config.toml
n_head = 2
vocab_size = 1024
positions = "learned"
parallel_block = false
init_std_qkv = 0.0312
lr_mult_o = 3.0
doc_mask = true
train_tokens = 270500000
Each number is 128 + 24 x the weight over the matrix's rms, rounded and kept within 0 to 255. Layers, rows and columns count from 0. Numbers have three digits each.

# up: layer 3 MLP up, 512x256, rms 0.189, rows 412-446, columns 128-255
# down: layer 3 MLP down (transposed), 512x256, rms 0.124, rows 412-446, columns 128-255
# gate: layer 3 MLP gate, 512x256, rms 0.177, rows 413-447, columns 128-255
up412:141136153160167134148125102090105123115097134107145124126065087145161139098110158135127122107142061129134163111208133149094124157127126103160144117129137154096164141129136120146068118079117113157125186121149104134126161115127149124132110125108118138111120136125135113163156113151154123095108130143101140119090114171152128112123130122119107138106167106091147132144141145146124072156142
down412:173126061113166140108141159148105139167144077120134186135137118132142159156108156146112128141172099140119181111113150110157135114149116178135120145146156134151110146140201135099103089099131124122122120118081100123109145153128163122126158123121100142135081092136145136135101117151106128091147082099139121146106137123135136121165095138174142142109143120116116136103130142134147160080152
gate413:125107135138107108151120123136134109110111157140123126126142155171142132115123141120117112154149149149127088132136106091102151113121120134129129061127150136085140120142144131140154134095111139089112129149076158101102137150119102138145144133173109115133156120111146121127093131107144134108143128136118089115124145110147170112180082137118133137125150126152100134140079131153150124126155
up413:127134129136149164096158104108144155146115103139132078131104118121154150145137157139100176131144142097119114094132144140099138128152119108104088105124108139102077107139134159183151109120128116096153138133121066126136105129099130140137108147098133108165105112150106097142155128143143112162127119130152152164156125133129134145104121100118126114141179142116154092146129126145130138135129
down413:145115135143132139144141134134140111146113101111135178129100122141124122171125129113151112120145165151115163103156160163125156133135135129175137153134143088134106138174129125157150126133129114126106147143142111115113119126102122131178119138140121125132143164122124128121147139119112116119121142126094150092114105140091092139123099107155111111167082155119129130109136150104137110082124
gate414:160129179093100145140140095151128153154113135147157116121131150144099103091125109141115154138124122094154146113147127134131093124202138108098141113117128150147088136105119158100109142156152176144117146085127146080112167103126126167107117126136110144139122098128131118086137119125137141089158126053094132124119090136117152143117098104160127146138136134177076145172147151116126136120137
up414:083153145133105129158144102129126155142125136107145131139149093124086100168161124142127086131138128115125120090148085110130126150146130126115130144136143128138168115109139094121118166119136113093124140127126132137106118163123153069129111110087160129156148169111111097112118105157129083167118098158130164086129124120137110158118137084093110137131156104100124148103131132128143123124165
down414:141130120138147085139106133090130117152119141090106141156117126105143107124125118191128128119131160104119134132145155103110135087117096158143113115124084137144123103136137110097134089130106087105145117144122137116139089119157101153151158138168125144172094132120156151131110142120124140150097159129129116178174124103150121130130167129109124163142183156150146115110114107184168104087060
gate415:143127114119141108101128123110133139130139174151124141152125132101131112117150123120129115110125116125142129114119091106150121123118114118111091122139104131164143146125136128160100141095102155103113155113130088072137126122139145104141123103108120138158191071176136102165165091113158115134100092136122141112140133110129116113151155154114112134184146149097119132178139122113121155162124
up415:137163117118133107143142143133135093097137104154134146153136118119125087125129137113150077125140162099141123104144126088135139134125128132104153158191135127142174083133099104142093132106155114142126103134150120132153110115131136119154087133110129156153131118133114130137093147127131151098088125147128093104125128107100104129148158135113107133106109106181122137124116112126152132128133
down415:116102147108103112132117095144115110118135168122123072103116157111114139147143097109145120151135113109084137115142129103131135153165149141147157107125107111128123101110168117119090138131155171121137126159119166129156128101176119102131112108104131137108136132095151130126128116147119169102080133091144125115123121135142091161140150104139116189139106124127166121131129135112113111166119
gate416:113142133076131158112139118096141132131117145163131186124149145137107108126125163078160077155117126132151192114095129109116100161088136146115113122114122089115162138151109106151142125105136110108101122113154118131118129125097085124120137118121113138168098170135106115143126107148117148100153185112137105126140145088134174164107143090148151126127173116121159137142105149124109106115144
up416:144157147098062102091117139093112153123129112128163121114101095147099133149143109149139126140126128161156125119133089105159130116125101121160113140150115088132173093154096097088104132106117115143125080153090126112137119144129103150168105140142140112137129168127146080171128162141100149137142123126154144120109161110093130139149124150147168169127131124102181182109113128134118098097109
down416:156112082165125164116113109137126092090136134116140110107123111149143143110094164130158128122141108108104131133131115134134164148121109122099156148154165121114137112136110104116115091125108132139103170108141123165109126122133132105128082112160113157137137090152143119142152125127149138163118148104115094118110127146136080135159135155164151122119117152099082135117139120122128115119141
gate417:136143151098137152157134145170157129136084137147090105145134120148170107140145106085178101138137166155158149133090135143107147088109128130111128125139152119132134119118132122149109133140123084153127097114115133118097143119117135143156114127120094114100127149099130154074125137111119109145121140106162181101157123108107155135130161135123130116163157126145110143102119135176136115131104
up417:106157114139118141130112097165097100120124111149126171133155137118097132081119149122140144099129133138154113112131141125158124134153138133102134125102056105145126193159132134129115136108151146119083121122158154137111167141144138159131118115150104147132126123140139131127095136121131177095148121106099076141123108163099125113147146152145156133094132117144130122065130126106138149166171
down417:110123142117137116143124165120110213128101142114074110105137140129148149148180125130120155129118172136143129112147164113107097097116119106112155137134122130127150102129167125148127084117114157102128103081097164149149107086125110126144100133148129108142148136107132143136168127097180120143116138088127082138147120113094143105137127113125111118152144156137127123092153151128118129098116
gate418:133164110170140141104130137088162164113133167146147107145142140119139136135119125118111105149138137141118130099142121125083122120136087106112140152122086170090151136110119138180134121129134132114071088096136088130105088137134097104108094125161093100136119132120087103090155129105143129119141135133121144085138103137127067134140099152135162085164161172122179090131151128136133124099150
up418:138132158088159152124082084115150164184133162124125137092134125130188082117155158136134105090131135174099114102113156153106092083120163065155131149184123187099151096136145133121104138157071151094134097139151160144126147139171114086118097135147047146162080121139104118095098160104200160139111166131086149085126140132156143127088107125128131111147142114127113137162144138166135159134130
down418:117110096148146148137114115105106092080138123157174136136163092151117128119139144084114162116115159128136114126101078169138162170078130132117169094120126147121157083139096118143126153121168119155078118106135117142126088127091143175163117106171126070103194139152107142195121104141122148138165101121126138164142153130135122119145120093155121082129126151121132145127137127099135111106136
gate419:083100123122136122090146135133159133162146142111133119148159132147129140137164120138109105147121101154129088117139102105123111121176136108167108117163128138107153128081133099115106183159118127139151116157132166091144089077115121114131139106115117121122178129111102176113137123112136157136119136133123133115132105162153125097118134124081165128123122102132100129104111162119066123143151
up419:114122098141128093147172119179151116152137127070142186157208157149145116124156145155112126191098124118138106149091129123138136139137071100130151132127098201150158092168145094145124167157082134186087099152098113158140140107098151101110188126214115114115134129099126160133098114152079104114138150152125126091081117131135127124098109152138088130115160096096137125121090177120148136118078
down419:169096104114153173123141167084129122079114114103118122105107151162113129131097156108137116105144144106120111142116122188150114154133113123145103139156145125072137112121130080127127088131178124132149159077148082140132158122141126080191149159154179118102105120108151101133136143156083083125098132101122141116138159121064131149124158104110154133170128159147124140156182158116120079140130
gate420:110098135145142143129139110112175132116158101109118135116153095118134144130130130130103131135087122104127140113125150141124135109100137165072090109159114089139120136151142116123120132106099111093141137140157111128154137114102118097090094162102147155123145082160127122139094126118147132166135159135099142163130153151098129120141132121202130171136153103112136118102108151131153149151137
up420:096165141106134149155078082107134153138099130127171117110079173090147094141126126132115095110120128146132125165150130100125134149137118089137132124127140133098140087116096118134106099155121134186154126164103147129157130103136170178166157106178149150144146137146121094093147110147133093120135113148159117090086077139125103112134148155079159133082130112146165102150146114113143119147143
down420:171143097131118162131146124121145120122145121074091103146114127121116104150131160136174161115113143115139124127077123180107085095169106102159148103126153113137124136109198136117143125128108130108110080142091124112114126141123128126124137167146129144144183147125085131163129130130112127136097108134135146143129131143152090118074131110133129101158134095103128128100130136142129133130159
gate421:121075103147109116125126101135134131140131158117077136137084160130112130129130164109133117095109136163149125126118168140112134134157167119083107171130150114124125149149107111162134127099157135103108143163168113140132140145134103113074149103103139129147138148135139132111140130162160139074152145123150131122131116130129158180135135177094114122100123175146126147074132117165127182131108
up421:124127126166166118133130111114134121130142145113083141141111101105171101160146120108092140147127165102111096121098143124108132148098132135134117105153159151142144067139092126161134150156106127125133110139088106169113128126141151100112156127193123119134124137140097141117184121124141079121128159145100126145141133104065128105132121111149123170116151120095142073157137143114115104115130
down421:128085125125136092156095133133166160142143127108077110112137110102150086133133158108149158176112094148153149105119126141106095097119135141129102124155158126136094149093121091077184137076162163131145121120085098135112115150154126146162120059143106132112152161167125128164114098137145151129149106105155125139096103062095130132146167146088098110100136122131122183150090127102143154113143
gate422:160150163105108156121154144104112136120125126155104093229142133132103121112117120106115129149094127145156148113138167097117109192132104080141114112146131139162127127142167125128156112119103080139134162127127130123133114127148151125131161125131108087137119123125146132115117118126138114119087095091161095119108126108097163131134141135145127108118157111156133129099126110132089132110134
up422:153160142163113131116112160102097135154110148181134150130154118159117162127126112105124094144117134114124090150090143100128115148149095142105125124126120151171115154127129097114141133120127101140115116128108137123133144147122146162107120155122114123125121110117098119150122154148152112132139100127133105112115134126101114115105159088144126159145148070113147157133150124129154136155159
down422:109146137146186147099120111134167122145112149111117137140102126143159146162123104169130135109139127096148183123127161110093109137139183138126125147128132111162118120078118158118129138129132140154134174121150192131175131118111108110112125114132111141127140166153136110135143134135100124125123141125100084103122122092170114134120152109160132102154114135127121115154109125160128134132147
gate423:128165108135138098151079160150100132145138156094127105145102140143121113136166125126108166109125123146140154214162154178125119111142120112144101130113154114153155085112142144147125201134108144115101156100129118102084086107145134136143156154120140203120138110122096165101115127139129059144157101131137104125140141131129116145172131088075132125161145136093129092117149140145147187120123
up423:136145108097154149117101138116154149116135148090098129117111135112137127135109134133082145115110107130133147123156099132123079118126132129168122139155154123103175145139111077141085117132166179159158148088128138068165101164095111131123117092105115118130156159127123147131165109107127163133149145229191141109103138141159115128141126130097086123142126130128124139148107103132099115117096
down423:155105109129136150114144131148127137138127176141159115119119088166155136105087129118138176087105112145130125203124140111142157120072134134074092176111157148158130126090128127114163151074107134153164130171125108157093094114198091140105125062181109177120129099132084138176114108108175096137142147086092127116119114146128144124150123130110118120154115135095094109137102110145135126145127
gate424:133147144148135141110160172137093130131146121114079146174147121083137114120157119084118125115145169174128084159119121141089109066117099165126147111102172128109117133098109088138147136132128141136117101124139168074133131164158146087121113130136121108134139116133131121157112086143137139103131089112163150127114106122131112116104109109161141144139109092168103117117085098150116133138116
up424:163139149157100130128124134097159075112105146132121109131144145134153134095132132091114085115145125099141128183124138138149116104095107123124127104103132119140170145181139150119082166148182125128120103141150144121124097122096129110060119103112105117111101114155138093111104162129107148173122149141136124151109116141086111116088154121129165157171086139138106124142166115152114118140140
down424:145137131088125125142117124144117082127149091136132128120095102126126113130129130130115115134133143111052120136131155123096120123136153135135200151111139104123144155154179134183106107128112151166134146138105158145125118129175170128075135140121147097160100077091161173133135145147095096108155110134194120138134131126191095116165124148118119117143151160145130103106144118121126126123159
gate425:164122113128164126157168107113089123100135131133125111165149157107123103141105159139107128116193115178080132137118111081118166136109118142141101129149105055129136141119158112128109166147156130145114140130090117165099127137122133131129121149144113109140128100051142125146130153143120136109157090136113113112132159156137122138121136113129127159111116141126129148110138119168104172157138
up425:118120081177122138157138160145151137134116162133134117079090155105147118125127072145160150154167107161099141154115120136169122094099135100124146127104167173166132102113153137137096181122117090123160112119138118127137132131132136160123122153082121144156152149087095140097142148123147123087112138133133170134147099141094082099148118131173110169128081113138143109127114110073119107127133
down425:054138150135113126126126148086118102074100110131132124123146130124182124143078120181127109111064153165093136117146114147130143131170125086152135167162069148124127097151167119178095113137158157125119088161173095146117108127116129145167124115124130175131083144180131127097162149132124158142157081111148153106100071094109092148113118150110170130125147122145140115161130136148112133137181
gate426:138152097151113128085105156116125133157112097126164139135128125125120106162182142107127139101123101122117120129123098138140131106130089129142150126143133120109112144116139143147102093091123127141105097116142127115134155132129147136152103128128125137128119132138112152163101161140124144082103105158109134138097132138139125136135117130098072123104119122135138121155141143144148103114122
up426:187128160119104123086111113131121141131123122138128148131141140151138120119153144125111091169135177130119155152113138146138099125143172103134126107105152109081101124140112140126115118137125161104082105148118113147126123103139134148142120111094144122187142103130110091133158145138115156160154171123125105153154114133151090138145101109171112131109120118115168130113094128093158111110151
down426:123139099121109145135116141114134104149152118086145132121132142131130090116143122093141106146145141085172136148147137100122142146098069102127146121134114149123138134133104119138123136088119097145123130119161125140123141105105106162116143135113121150131176122141142141105122117132096116155129130160120160131149131130134124157099119110128113102102144131089129125153123125123163156130189
gate427:101122109097125139113136120099113129079137170121096164105094120108115124090114144157168144153095182162101131132117093134094140122108169114100164169123103138103111134111142130082137100101133116134139160106157114113177157093106154106074148170156117127139155108095136160112167152131142136155148134171088143168117121120117150126131131123126069173112146111131092117126132143117135104138126
up427:102099146160150112130115123159142113092098078131173153096115110151128137127085128087112108141139136159136159181141103197119164120131143099094113139160140108121099159128154127128147109095138118161106126139130120130158127122133126091149105123131122143111076153136140105118156163119134099123104130125086128137076126149137141111166120145152141130156155105110106112120130121142094140098139
down427:163157157146115157167167157123110134134131123089104135123142149131155138144115144097122146134108105125123127118127109124072097102101120101151132102109113120109103134146108121122086141154150151126132132145130152119160074133111130154128159102133134117135088117141081161151153157146121176142147098120153105123137119148136139143123147170114119129122172079097089161146117154145133135126139
gate428:080159143111106115109101093145147135117150115088120155138150120054180116130168093137143130111125177152158154145111116120135133095176118137067172155142112134140105154112175065112193133087165167097155108125096138112072172112095090187135127097128145120149137097112148161112109154119135084163145152152161127092158156139161146071127108124111157134123126108122133146187106167155134149121116
up428:150144117073132155094128136111137143139129128140155120133098133175135182126139133110127127181158075106091137140156143101160160109134103125132103116091090101124116144153170149143095165099135159139107162126128129111211141120140131115129136117149145150119113131124134093120114127163104186170104078126143125138090148114150147143121087100158109142092139114157154195096116088103112118164116
down428:072116115162103132147183139155081181106106124096145135097138109128147076140135104143133115104116147170120090149136134084122134088085156121155121134170142161135131106125109136095126112113128146134123153100112096098153088152162122098163108105108129123111176113131089154156066139115129189108122149131140158125093156094084161122109176117127134113136113133096112171129181120148162131122139
gate429:070141128094101062118127133160142137137144098148129130131190121151142127130144132126123139165121143168111122125157117129118093149158119140126113138113160108132107123108088135137155112185164116131129112164150119123140137092101148143164140104084132128132146118123108140129104127179149192141119112103149111110122162095158084128150106145116145123149138095138132146148088114101109150086126
up429:130132150110115142156122141111129107129151165087091185124178129133107132125125114159116139179093126120131100117111114078122118105149138149080128127128158103150124126160150110126167120154138149095108142135129170130149151152142138142117133106135150086123131124134105147169109140107142116150186116101090125155162142070105147168120167118160115164125103116142160124129113133112170140145152
down429:108153105124139125113134120173130138100142151170133130183105092074094132125110137113120115126120118113099167140130165133183123130130130139108129137160139156102162125109129113147117162126141101106148194159134117130113128153119108132142107143120135147132104134128131133136128151116118142066126139145115138100112128132092088105144116148139106162156110139107096115141104124120155153128106
gate430:107094101132134135107104136140143133148131114093172163169120115111121117168108102139084141158136153117125166125110140151113158100124147117125164103161137119100124133122144121095121121106106113137095132093080115143117123143144121124161132134127144146160130150100128142147152161172119106105140162092125090100124096146127125165107134143117090160135142098120145140095131113091141146134056
up430:116169121096089164163102118132135144133144113151099125150125132159123097137151092112141105123105104106119133111123124110142119137117128126154134105140116109144123132118112125116122098136124113119131125127089136151117147143150117137113116155128112106141120132146122130114107112143104126135135107138102148139160185120103130144163093124098138112119146125149116139173099113126168120135163
down430:107097128107124098108123139166129163138160134121076120105132137123092102132122117074150141184132124126138128175125131138110157155106130108171138103136149077143118135148095132192180085121109127127140132170153132161143131126110137142121099116141073095121120092074165123189124103101101101151103126122142159119162098136120141122125088135144160158155129125120139066096138152117135092169102
gate431:136170143105165162154098139134136101132136138184160138157103152079126111106087087167151111138161163123140121114123123158138106146140099097151160114152138112133167143079136106108135120084142148131153117110103127133153101130123181091173118133137087122127122139082115115171141159103180146101166162128107084190115165137133151145117085123063135134096127145141120139126106158148117137182087
up431:121100144122149114102145118095113104116127130193083123114126175142162102108108121123133151132153130208138170159137182140114106141144116135129152144163143098110126103073115150120134111120158091108145177123207155141085106112117131114185152124099127097153118159093145170114133133137106136147145134130107084140131143171109059092132098147178125106152144111130080144126127124116128157109081
down431:117169143104148157123145116090123094115163117117140128162112138118160172128121143120105156150094092111093118128133111146129120102146135147169161120127095166105153134128122146131130118119077146107153114088135087109105149135110167113104129109141145130152122093101073119094161140117140134142128117111115072106111133154099178103097118122128155121138138144120089136136131151106144144122131
gate432:159066139094068118166149148146164131093100170128106119094136109111109101134165129134105133177152112150099160137118116108134163117086121105136119120126158092126139068176089170161108115154134112128167085120141154116104174092164125125107192129138148113097159103139152113139161112126095126136156099107127147130134127117117144172129115126116145148115154131178079127100144100135186161131117
up432:053147142156084149120130140194134125090151129106105150098106128093122094108114179130151094171142096151073132134139157082087140081171109109104132161141135133138104115148112171118132129152096147122189169096055120171123132118135136173052115128111164117131128178117114125115154174115089133094149173108144174164104138105140138167078156124158140170135106171134106121129100136161143115118149
down432:089110115112152147128139146118147133119095114122112152163151096107146172098117115156122127103116085102106151097135118170173176143114096160100148140118120061105142101129172161124138135114147113183091115089105140121142163158148171104128122117130048121148109110073122090091115099153156101114129087130110128165126096120144100157095121119115113142139154140111131175191154059148106122152137
gate433:160116112125130142118119136152137145129137129137145162119117150112173173142155091126159106083157117156174146132136094106161133121152109127114135152153129164094127106171125089119103135106156117157169133168117136150136123117117121080123126092143085088116127136095127138103147132186131166104133124115167125111072113123102124131132163129138119129136104120148105115131100134131113078128100
up433:131125126150126125136124147095095169194149119137114145146156105104134153110138136150144147096174110131092161093060123128096144103159124141143127132121099118102140131154135145112136196139159153113135153123134187106136137127156109145128141116112159127162105110113080103099152107119136133139075115079127111139167119156112127137081091118168128059137070164115080129148150138167104095139110
down433:150113057137105109096105120167148113147130161131136096157093104132159105159158133104111084131102131097133147113176101138175159086088127126119152203112154157148142149099102119133103147130117136121129106087135094120116150138104161136115140118171140176122096104153131124143096150122113111147136093132101115104123136154123146163130133123152099087114151140102152144120086124139098161194092
gate434:157115086121124129160150081093152152119157094139079112175132130109157075093145118141087149162104124125145144155145128165161137123119114143117129160133088113139125122121172129158116131165126117114160104142074135128132141120127110213138141141181141116111190128126143096101089104109139115106094144107097141100129104135148150110110150165135094147155137115123150142114108168149133147173111
up434:115111080130145133147129111133105110126110118141152122128098124143153134112100102129118163111143118080120136165126107143118117112147113123137176114118085117152110156142124109146111153124097118144119110137110158101118160139141109141157138115141134138118170091109167095116101128099123135146088085145113136132111106149130123112145098090092102144141108156130126104121158158160179150154151
down434:099126116132127118165078171148199106128111117099091146126139145152132147110116127154096128180129133131108144106168111118121135156116079124130117160124144182097135142150107120161122131151145107143113166129143143149169106134130138132108132098095142085108146144125115137086124133141118122133115148115130170139092146104101125112184124178125084109114151118073122091142115111126155151154119
gate435:137105165157162147105127122160081124173099135117075152107138104153080128122188131077146109184121161159179137108119118134154155132164108162116136161157118093149148149156136114141164132142139065100104125138111111145080130152106100130120148109167107141082109109083158142112105131103164100080175112139159103149126164106169123134150066147159127114136160122155162136143124119144165145147138
up435:129134095125151128101146107105100096096108157112112159099129129097157119171126164173078181131150130141160130131137159155090102118097177174147167130109149148123181159162130155153106090086179151125155154126135132089088144118166100147143120109196139165106130117117084115101116129128107173094116135126158126118130175128181096112118133126131107123166118129151072110102085151144147140142148
down435:162130134159130148142126125156157140145128065148114122089111136151127121124128096114129150144173128109109114086071119129183137117150098100097106124157148145104124101094157147130126150123143130138103107122138147122100143147105131102084195132095147111137121124081156117122172138145117093158132102152102144080118149134124147192127143140128135144087106122102143115118149107144131099150131
gate436:143096120172116105137127149101124150130120155119131137106141118146126134125129152128162149102128133160101142131119115136118099112099115137114141168129105129112153123168103126150144125160149145152107129102134128123145105148155143125125108143120109137119122095119111145133094103105143133153121148103113150119128100149092142117131105147136110123144095146145118140154156141123132098123147
up436:126154109121128137131130122148107122130150077128125143110125125128162136142122120105102136150147124119113109151135118117136143134151137130111148097120095140089137116128162152142099094158101130106119145136088119133110144130116098168139122124158147111158110130121159118163120141126099125140152153139157152145147120084145135098140181107132150116114180104103125115138107138136119134117130
down436:117121151102130133142136118103130132109093147090133098135141102110121130128158127153142136117136136107139107155135105125092105143138135099124155151144105130148152157105138129153145124160154128125141127117152136129154123145122168108116145141141109146110129138130131124126142097113136127139130145127079140136118120131137128120120089118134142131122155153094131154118157100101135105101112
gate437:102096135139120075145106141131063131115112094140130154121111081211109121128131097136127147142187122140153140135147157088110104083127121139136114130148072136185179147135163099149171166146108134146143117152081143106165141134169114187125100137089108134143105150130121105150076128156119125125151087130177124170134132120116078113073159100107160117105165117149153097092090136126163122108097
up437:122125123168095132166134127166131146192112153155109090093160080145095136111090131112131128152176126105117108108132119163085086153131114158148111142102132151097141129112096140188143179177099101139089107150104143138147150116107064163126127111128165165132156125138130149128116151175105126140119126103140135097120077159145145117103123100103129117118098154138140095183108131166167145148108
down437:101145166131172134143150136133152154161152102117147167113092109170168130145138115166146146120121148133110128121078149166118148161121116116136125124123126096154149137141126139149153109118131084116162138164151138134045112114132153129132066111111122117111127158132142147186082162087099153132157119155110135120073151103129146149135147143093097127142118104126144121149110116145106098154139
gate438:097087097129115086157122155098106127117081147121120095153127068167156170166114113115129128136164142141137149093106118157149167152122155109134135090092105120115152098110084101156086115140104133134142141092114080099133189107142113121173089134128112137135143115128145139169132141112113097154161134120129152078131135149114101128076110137147195114108140160151079164135099146135171140129159
up438:149160094163141118065134150084130122074171110130109153163131110129151159072119138142112147154168113074142141170135118112112078078172179143110161164108118122136136132124144183130156146107139117146131101116123115105104129131120098104144126146075151076176105121067179112190133137115113103131192125160145127157122156166094109070147098123163128120127157086145149120107171111146118146133162
down438:129133092165136122114132155106071142139108126127146157112171165173139123124143128117098145169102135129090074136154122134169133156125119142140175151109129103074133094106098132102110121127119127180117130111158126141122152136119179153149107129106110139134107136164108130088135107160131105152119104113144140104146143136115140192127150122129112168134133157109156133134140160119135093093131
gate439:155076149107132123120161083087149091129146092145111125165123113150122141095165152085136113099108172167138104096137144134128103139097113088094154130076152136158125118100170144095115139136176154127139128131103146085120111150114104164132144131121135137109120124101129156123086139150129127110129166125121118172165149139098128150116118168095155103188150120106114116112124094149104136098134
up439:124139126159086126143111121165107184136068144097110127102166143082136104111120121129076138144131134104138130131131119119167172119164140151135132146109124081072098141170119139128141126119090122132115128146121110146149194103128158082104084125114151141154166123178145152112153142109126121137152105101146135161139119139109107146117136087127132147104100144126115109153130118122137124107123
down439:139166173153108160093117145143106133102093126136149109135127129190164089169126114179129153118116124127148129124095140100085154115071111121105153138165111118121113148140123098143144122143118106138113101139144141106143115101125142142125129089153182099117142116117122116124150104175127097111127151172131125169159145113157148126085112152080127100114158113155118101141117176107153133151123
gate440:110093161127151139156142093130125182148110097125115129141122126168151101122097158102117120103103125124117142126170111110167132101145109172137127127128112117139115111096134157118147163152149076134160118095117095147141167109129112099143128098134122145108130141093145135134121136122140146141111208099139102109132142163152113116120122088115168108122138109124150132164071097117146147146163
up440:086128123094191118077097129091155120150143159142133111141154091144151132160088105164103142137106179137118132143125140143120137160143116109108125135124128128144109086137163185137134111137141111135134121139075101146141142150141132147144127136139127141122116109144144121129150161119148105116113134143117119102152134132099075161135087105140139106110147136099120091144088150102113111144106
down440:147087150123124141090129166179135151141079094125123118139155165116157101165106084153112134099120116073132100091197136092121134092107119141140129126113126125100138093113107125124150139146127115089117120114138120185170134080132105116114164147121101104160064132134127127107144157121119122113118136071123151139097130150151083116115113102133144155135157132127121087124144134133131083130146
gate441:158131128109160156118144078093146140136135098127142135114130160137111114130152125087129108113118156121094163131147181131104111142147127107132139078109141101118100094085141118169150112115157115097155115117122179092111153107158104159115165097150147141159128130141130112127122104110110157128132129136140110133147132168127139103134116124080107108121084128114143162160098130118115128129150
up441:120129174114123107169121169141090159126098162118136107153127092163118163136116142120110136142119125129167110113149108111150144096124160128122131164133108123160139141132101100123114137106115136131088114116125113107144077133115139131136136147110160125090135125115073097133106113128159142146143150107118130134086129112109102168164107101180113172132122118145152146086136141098145129160128
down441:110133116122108121149102089075158130124097183117138117151134101191081155161140109095173150129139141124120153077137089103128161152138093098101141148118134122081115184142152094138159165141135158130133155141143091169116133166093133123149158158121092105105166160124129122164138103122132116139160194110111123092111149118123130123115073086147135125118147108115116125143145161176083120157159
gate442:149133135149138111125116129146120143133089119104105132176119106114153153121129148158138141167152102149115146115124137129122145101085139089132165111162138158134110116146138128126115199085074123145124138130106114136090139127133090135179151090121131133105170109094115130091132156054091136121128124204137154130118139138139156073113100157132154131119191109143118133126135139143118123122088
up442:100160122099122139119116113093162082133078154158174132158134086117170161117140177133130129158103166103116095150123077106151145143131134154096100113102117123123098162150116119125093082124158105126154106127183098141116129115148169098129105129114085134105095132112133145152118135151125094083117109091134143127116118128161119147120118102140138144125096135158106121155142124087140110133170
down442:065106123112131123127140130186089090110153135085105128124145150147140139128146120130103109137124107141130120131133123161116180087141143148131124078092160125140138097148134135092121165142107132132159108149098068150111075110160117155140164126135165150123178094146138118143135166075112099111108133140097148087141106096110134110130114109132159112100171146096185100102113093129098124153120
gate443:125123171134132112157128170090098095115087108171113141147124085141138111154145148129178147139131138098105122114112145138120078129124118187125112116122162108108079139152118128142112081144174118113124125097096105128172173078129123107114116134155079125110148115142108109130120153118106116127094145105110158139113109083101104140116134152105136146158162117093133166117121111109130085142174
up443:163107102137119099128152104149154140095141150144131173124148105098155118136122139139148119149121143161123152118133117142154132078154141105123095123112143093126136131117092118141106152124120113114107114117131122112127106112086144140082126113152146113169152157116093136128101172148120083143101133094151135124141138128138121163183087117118134141095152094178128107120074112125132173155120
down443:169120149125130148134137093136138100157179121159113161141136111150129129174091117101132123196164131164141155098121166127133122117137105181125070123086131171107130155122141074094125118125139095125062091118132152134142132138107117098120112117150091146118160152134098127135070150133109136105098147153146139138120103129156108120159109117076100107102139106158126127127120113067162139125106
gate444:142124115094179117109176117162114088139112148126133103143162109169136081110122149104101159090114119126143137091082127074147148140128090173116156140123149140133143115127150136101153094078142109126129136178099124110135104125116147141100115091146104182164150142093118148117125143090139140149135099195114124132094097173136140163133089099120135063119125105125090150091125128137147126166128
up444:158144103152139180107115100127068173143150089118134156129102108126146136090136119102093113116119171126120105145115114121136152125134127150105094120165069142099145159131146147131134143144138151085145144115113100126126153118117161133127101107141079110087169093145122146090148145119128186119130145131136137113121113134178142101114138141115184141123133187095114136141145149118103131131128
down444:141137116138165144126190140104130128129099128123146087109151131141146078175106157119140141135167108130061104123151143156163157089135144147114079120149144155079116149140126103093094100108134148144090133130131149115151144118112152165110107166140159102118133136081095132101113140094148130109100102134111110092180162150131101106154118155123145130108160128114096134125128147130134122141132
gate445:133111127149106134122126161140100104122127120146167154106105128102119121087109146108141124117124123135116145148115123068130175117109141142165139114134125136075116138117105135132118160111157119055174085134120131149114130108140144157086142094152132151131140139112121142105130147150139136097150138079094148142120135112109135144120132193151141160137108145147112193099144131135098118087136
up445:138117147127136112123103143117125120136107112121111134169157126121161127134164127111099139140133142100145114123138118129096138136126137111119087150130141097145097126135106129128134140138116137116115126123117170168118153113130118119111121146124147136132117139113135122145140150128139122117169093121147111126094112148125135151161163123159129112147122138151113163144105147143150148138129
down445:114135170138158111127146149100166123126123127138102129164174108117150147108142145119122139132072152134136122130114080145160099165110129126150096080155140141165134143144118112134109162132141150100142137067176119109161148152094102092145091155099171147090129142118117126120158108134080092125153144159121129146123100147098113123147115129107121128136119137118058166150103142148173107142134
gate446:118159106115176166144162125128122151143137134100132131167156103121148131026109133142078105171145128143146146114121183116158156138155119140141169129126121127128096105176098120125106132122101118132137122145144123095086069135128109119194121116116105147164144100107122113140075129116142129131095107133110155111082115134165090098117147127163149130140148140164164119148110126120092139142102
up446:143055102112151100169178123163097139141134137181122159133102138101109108125115130115097140131128139128113106089132133197154136138083148084120090120159103135202132141113126113067144125126122164159129159110165159183166148121108113152169131151079159124145138119144112095126174120133100132113103083113149123100155128183125099097148095106158081163107123125165133084119162128117154126095088
down446:136115154114107096113102092127173109123120121164134087120129149074128103114167140138155130100150107128084172126124160109125095147080096120149150128150123133178126179118116129173171053138102090135136124127126129115176128133105074128091151134127116092074104101115154115135128154109134164152144136105149138119092144125143109118104125178109150150128116123152123065154146153100107116141123
gate447:142133145111114100129145115117139139134092136159176140106101091098132131149148134119125153128125141084134169123080113136094122106133105152134147135182158134138143123105157131093140135128124155157173131118124146152155122080117102149117155160132103102133160134151172181115135125144122135134132137186135122113123083132155136085144136105142177124115121181118145155127061169107099107133129